From a checkpoint of a small transformer trained on Wikipedia: 10 layers, 5866 steps.
Each number is 128 + 32 x the weight over the matrix's rms, rounded and kept within 0 to 255. Layers, rows and columns count from 0. Numbers have three digits each.

# layer 3 attention value, 224x224, rms 0.0604, rows 84-127, columns 64-95
149171086165138119124165103090126157127155127142114126139114172106169106139202151138116105134126
104122131189133184144103150110117124124144169141143096122145138129112157149158145175161118118130
091138099089128164130105082086150149090069137143133139117171176184132111128155126134166164107164
154146114130184181113149139140170114108162109143134150132138102162141073121160147100105131159153
162073138115142127134081104164143144140122130157135124152142159127146111140093136119141128167119
167163128119131121093149139096165162081186093132138147125147148119147135132117128110114095123104
122131116140122130144110116095118108110128133135124132146133122162142116141119097117118117100123
163167154103093097109124128149123156116109074100119178092106176158102140102114165078104123116129
092153108155107109123157100137096129145122098156126087122172134090121166096168105103155111141180
153145132123179094147149090113115112126126147159144100145129126175133145103118132108100139106091
106106139169106075127149162146099105147115145115125099136150103099083120136116138119128136120152
152122088108142122137138138132115089157124151116104138148085098127115142124144121121132103171145
093083087096104183143090124173110129144146084189134123111072141122119163081063066160140141124131
175072142131151078177136077130098089126136148125164182128122089147152105145168129148082163127165
044121155150153152126149083147116129144137085130075108115155098118119124122230138150162176110102
194121174120120128134164102122132141103161150175126119115101155149101066075123144154133076093164
160080156106087148100104114142158181146097123092093072123135145135166105149116128126190103084126
124095143174116124106110085136123061124121090051137140086109140153143102097204170158156053124106
103188066118092190134145179169155139159136138131159081120139099098125182132065160115159179114087
127106143190075123144158139109119114148145113119125132157075142165114117135144114141142100138112
166121161063082100091126113100085149105123158142167076165129126089131126069098123177102094145185
152062140149141144075110143156125141144122081160119154087155135142215125152167160122132047118123
122182129145183117196154161158168140147086123147098086121130138094080102143157139142164187138113
151184128142080069152114087116131072121124150183140131141070080082049083128114079127155110146168
137139099138151137130163165098125177113085130175141114117090117123121097130154152154159123138089
134140068113090136168116171113103119138117121164100104140129114111105157129088115165108174158136
128131174126106125113141084123131078087046116143133069141145087194094165131150110125184187119101
087149114120114118126122107120103150124152171131105134130096132091133144139046132098092200150135
104168114066103130096112168181160165133073174186116122107106122121093164116119125130164156145112
184086141066149122091176123110101122167098109052125116121135156154125085149094090144100076136121
120087169133134087144156093130147146183135135096132125115169170124108092097148098142125035113134
111169078100106126104134161123148101130149102145128143126107144115144163168169168111087160128069
144103126116156122130132145127121060151085143107104136101020143196121117092018097128159138096190
133163117068084163073148101110101114162124115069105102139153144091134148128101114102137142146140
229136162188107112133144065134154109140129172114166162107135077144055101111115099110074091136136
128101133069124123167137124108125112148118139130140159167109105130120137071115093171087096100121
113146085160140112122106153122167133119134135192149081114181131122096146144050096122143201121182
098148086100100155131139186181132162119094144177150103136159083099091115155118120127124227134047
141099134143105108173190097136139144116155132130139097123103101101125111091120100141082089098178
115086141226180137124131146100153065117153120109128178101116168159073109163192137149047138144122
161094072063069151127149116080139184067109180140174116140089131117163184120143114107112049166154
180085156101061111131129060083106148102160082172092161111071140106161116095090132127083043154183
074124099079121132160169111142078129119165165171136144167099141109091106053092112136055103121076
162178124187135128111144141146119125060133142128118185123164147126148133112100173133130194164079
# layer 3 attention output (transposed), 224x224, rms 0.0537, rows 84-127, columns 64-95
103118111144090139114145131116131103134134097138099069158138068133149163141136135093107125109180
063143148128151129134118136116121148172114137143115154153119111082119132150174073148109098104169
144141145071123079126127166065152122167128138123181133156112135111098097117170122157145089123115
122153116156120154097144100105132129155107105146111099140171147131157158127123129101098114133181
093144105123157116108160141091156140131103103112163193172146161148101108145198134154152130097137
118141136121115118113122109128141102167109165118099098075149152159130127089137108151093134158109
132115142128087117126170111162176155101144128130123074169135136137132167110105150121124108123184
160132171153106141105112165134079129115177133126124127159167113197119174086074104112118158188092
123140125080159145097091161148133156095095151098097136126122127153125137115095101132148123121118
112133124106089106108161112133176129128101172081141140150107145146130150096110126165157115160145
139146163120147140147109157160096116123131152121086162120141106120137122078094062144136117113110
145111136123122148131121140134114131130120091160130137190148140148177198124097157102106152099175
090165187109136134157132120103184123118112122125086103115195141149142130166155170098149112080152
210182118131124114057149140135092131123115113152146147100168156186131074165098124101170062170166
160101214156149067150169154182138168077132130140117157116160115131118148106084056100113132104188
151158141110135080098122137039092111109104097154152136160124088170167121116141133117109123104089
079140152113106148197174164138145154117168139093123091137140096107090141104121134129090146162091
139152160069115101114140120134162112160109122128103098068146168147133120138011099092139164071109
146100129135141147115148102113116136148144141093124125062143169114111095147196124179114109143097
145115092083148191117082123119148140198139151122129113077158106115195084099099088186158080168094
131124111139163106156130130100117170123138097113108139134130090160160195099132147089111142092087
073170099116108104200126167123152103155172129136087137130124153138095157099060099082081203118136
154061177132149132122161101118101103096054129156128125100143166150145141177105150141121087105103
085124168130123131081109141060160166149151117163161223145177112095158120096156127156202072116090
130097138121169179136133111116139093155115155103157136120108138091185153176126134169089092108035
122087171123162143123128039161134128088084150110156153109146165151127108143154179106161116124138
120162115176152076098112145082128174141154112109169216135132134100129115066119142094063096110101
145110109156150096117145155212087120102134083097126116097149130178112145150214102153175062177138
202109152167141119104124106129124121099199116109140203084074217131092080120173065136079098183143
093164155200112128187166132164114164111208082131076139185120102136126098113116144081141170126229
152200090101111173174096114109117130125149110189087123155127018076173149102106150134152176157129
162081120115171131112116097128132141125118176108183130081082192175138108109126109152098086153173
113177166110097149112145127097172160128188099129101122160186097126078125162181162069185167173119
078130146163132117179170152172106167159171061143139139089188139083081120073115132099147106158105
095204162131107086093144134147016168197173080196124169145231088135188148121098135161191043148142
101123149089138124149123140127173139094115147144143110125103117132141136101141123067111184131140
144083104106148135128078111063126112127120139146142175137053093105104131120239139167139126072077
125126154117118119177169110131118144096106141096152095098147170084121146118184176141136084122129
070166139132134099109099116128091140140150125128094156123170092119143151126096112092186074142117
170172140085107168164109077179110158122072136141120092118122096165160122103091138081214130091133
095164141114155170152128122194110051149144088105140097123147123135136088142155138128114136107113
080128133134149096116067133107125122140189145110122134136161101193138179108138085088162133131140
168171158104111105178122065118142102180102031113073058113234185158185151145171201098171113088140
114054082136128120120109091127144109116106130132154115139065149165113130171187122131109152107159
# layer 3 attention query, 224x224, rms 0.0604, rows 96-147, columns 64-95
081172147124142056144124123164070156131153132081114158039146076108162166103127082112082147186162
136200134147147058122104129081076107163205164145077135080123082077150167191166060156077143101135
172054131135083157138198110133170202116067099166137161174177177215121126107115150109194096163160
146137102119074157146097194106112095132115114128167101131108124100125080096163151199131188086098
140097141147111186119147173185187110077099044116131136162111162174104146143125212111208126157124
103187056124139079128127070109030164108155156108096075063080136105133098122151110156143108102189
117096130166098140110172070212134158128106110139069138146105168112162098097124142088157108141114
138109119130109197089171148181137139075055081136153137118174208127124133134170185123160111168147
131141128099110152123146124178104169094115071132140077124104139143161117140138142138150131141082
114125100146154079078161105131136171062094163118117096126131091106135140130085132125109072134145
111102069133110126136129093152161134170088158133089165106106159095145146134134119135139090138130
099128158060150078132135124108136129105156148145145133129168106085140092165152117151143135115079
164164131112107149134088131111138111169070146129147101171168097170163160115064071154118136104178
224134122149146135090160138146149159118166042134115106143081124078139160133109152121177133106105
139136105092123150126110201119129117162165176114127125203136096137176142067117136179138137138100
171098135133082172126154111057070147084059106156162133124098108107138130110160138068129064086189
103110109134078167140137107135179154113084074127125134123079094054138156133108177085187106185134
144148116135140119138166112164148112179127059106135100150082099088164165138120159134172091137174
130146085145105122148103135105096089129164190137160083137115102100115069106105090150071160084127
126129145122090098143119098161090151128085207122072139112148114163159159084176080092067074139182
153119124146090132152174131123138161148068155129121144142106181162186125119124142138134148170140
183154159094131111122097129104112149171164144111096160136137043124098106148117064134101104104154
126130080155113101129133111137133113121089161127114128118130127170144172146128059104124073100158
150197129134113065131077085104067156186136167110050125082078084103153108077125087124090115078179
125120118120150111057164170108107145109126123167179134090192111080075112196155122158086147147112
139117088132150130122159159157105114141161140130130123106116087142080165134165141133116185181070
138115085076148118130111120129124095106140185108134113164147130136148143162128088125092104126158
104163185133140095113099131122126150128107175131127118103120127157128188161128099124137176107084
137159129083151101126165157106100086129178181143096122163147111116133195168103119114180077110143
194116147126122110117146083118120122155157088143151114099143128085110147163118096148157173127138
169126097104124170149123114096115149187130124115142142122167168111143152132164084159132160138172
127117092116185168077095110093141092137180142147171154165171166139134053160092083143105142106118
140110153130152123185136152151142143139124101128166113189140124087152148129139099136109128140141
116151113099082102145124126094080143162149152152125104108101092112118124070155109162098098108167
168151103140154144084110166119117137143101122131112113133166153115107099139101105140117095165140
153171111127110080130118161126100160134080152117112098079144099074132126117130097165123113110137
126122132131109163114115162140164095122123108134136111147160134146133085161118139128156148117098
123159111137098110081148073132081119167176161119098116126115083098150143117167113161165093097138
131127128133161138099141137129140120121145138102146144175118122144209137155122162146139096123125
137110125122132156116147161139160131100083099161189129162113163171093123139111164102109154175119
144127100113178181119074112134070102140167161137112095138017110114169146177139104141074106140118
188113218209172086076172134158135147163085138146178138073055211145255156190112107178180180159116
169138160031194139181077161127160162100125059086091160145161147106163116154158129107127121110159
139237127083087081202171084155149179125165113125093184121229123165102192145119118172180128107154
103104066220199113048132111160062119125134109070150133111114157065158136133087103084155097134192
063138160180111161138115120075148162122130092145078078204178150086114194141131131115193108120158
109128116112083122118135090118144084218121082170104146075084102171183063144148107112109104149120
128181147114142045148190069143109141114110097167092111123070113140162165100113105136210110109154
150106160121105145092099113105158163111054144126113108148117177173134124131068130149136083125141
074148144132113164141135105174089097127165125068112160147130084101155156129132142103159188116113
144138120096078090166128117102095181164129143154134098082101130133111150098149127166057087115150
126132105119094125165143134110115146146149139146141115112096073105114151120144105114093145134114
# layer 3 attention key, 224x224, rms 0.0601, rows 96-147, columns 64-95
151157093104199121090141148091076091170144166180108123116142075040176103198134104170132119068131
166180125136197140122114169114058118199158158142104166071136051082171099098114018161133130083118
057077138181033113131164160165129100142078070098142159164129158159114185181137195108144133166135
128153104084157147166079090136215149038147129187181116161102181146108097172080183063109098164144
079105169092091151124173104117230156131086148169188122169107200186067215084138161091141149199145
133143133168147097085126133117082094155138131113071093106174074059163107104083055157093111091110
062126089099103138127174113111130152151082149087164125135093131123069135055149173168107128115089
092107105110098122126122122156136155125087113164175110169120165121119153125114121134119135098134
157101124111141147144121097114190123131113123127094118156124089101126181110115154103167107161176
128136122124159187079146079140060087150150109123132158132130168094105122178123116189159132163112
124119132130135143098173111126120067182111168126148147126105113152131118169180146182187159107119
122139115112125153161091120135160134124138093147115121133068138153118090103089129143106049170133
163103101137116114090125091150043156070131078097103122095125149123183118149166130120154124158115
111132112132111175099141128106097140153126145187155098183112154112085176097123140091124116125104
148118164119144154131048106118092141118121100157133110122134102144137121090069130096122108154172
100093116186119088156152157132131162158123123102117110108118145116162135119183105178082123128119
175104144173149093064137128123113131112191204124076118110153066104115080094120063135143115130109
172131157099148135120120099111111126107171153133098090137144121063120100110107102110143159117139
093114111134132098148072102087085100162115137132121139131163119119125159180112154140096102146143
068103096172172084127178198166082103146133146066040106074091104081124149200144107206146114079114
099120129119093133133130132160160162101097161118182141172103141141078179092115145110133116127163
152153102139159092085130096131079125147168105112044141081133095086184135191140103140190123107145
136122193172147107106132136182078108164144140051082112053195083089191143098155111140188122095086
148191091149160097086091095067057137175177168066112108008170075086085070037142032255115146066204
102085125074098137177138114144103099129107118171177109172115098112102056177107120115128129112133
138140173109089145141118152107154105151077139104110113136167090098110095123080111108106119140142
114119126128147108140141143171063095158153082113080141126110152136157127160143145146186126162114
222117102115092138113084138138081129106163135106178132176103112146171080152138108078124155155067
103102095085142187106132145113122118110136098160137075139062180116134116110117099141119173165120
140150111154093111139120163092110134105118134148107140087138090103131110091111131124112113154144
131127166188129140149103129119089122129133063156114104087143073135161100134094159147129094122168
098097116152125108127092129166101174101156085137197122091085135127126031168131190070162124160069
155133118129116152106104087149100141139150149139115093095136108109099105100092115143109098111184
147108138104181120124134151121173143141146132131184160152150132124135144146100137108133116103140
119120123095083071149160135110166095124107133096193150179120153131121175157143215109119167172082
114120113148181112139115133183151144125147148101145119146126122058138142150105111120132100090162
111125108092080115158140145121139118121098119130159125139112174128108191155129169128122179197117
146120123119131129090114090171105165084147121094075120100113103144116153106124074126156082103150
114167167140126177144124093093081127105085148106138142112104186156115154104104119135130149162103
102131114119104118169176177114178080126092125147206205128185161191092184153166233094131246186074
167167141079154107138134134146151139121188084156185153213134195155140148116151092094096142129156
157113093113119118153176114091105091186048112105188164085139180111161129121128092118129165176105
084120117141122150117063140095111067064127158070076172096255125098176135129127147145142174155135
141150092153103160183132070093169171075172111163117114134131156125093102122093114139151102156170
094153165153180119123097105120078091166145101101154182090133178174158192120161103117111111125129
091141109214148224133165133171114104159158072108128185094096080104145136165137146087167117179134
101135111100160094114104100130138108184136133099160106006180103136129134184119184106117135149064
172147090082162082131159116118080112058133125114058090149071119110194139165093143129206161155094
146116088144090134131144136144144155104125127134142108128113105052149105147110115136134114129166
153094116135180113107125147141108155141152145158121124079111089131119089088103096116111081076160
140092140133162107133101156163150137173138152107120153123122067113119098114092126114113127087148
153101131122117135085154103187093132115178112110090099135134079130142084139169080129165076091171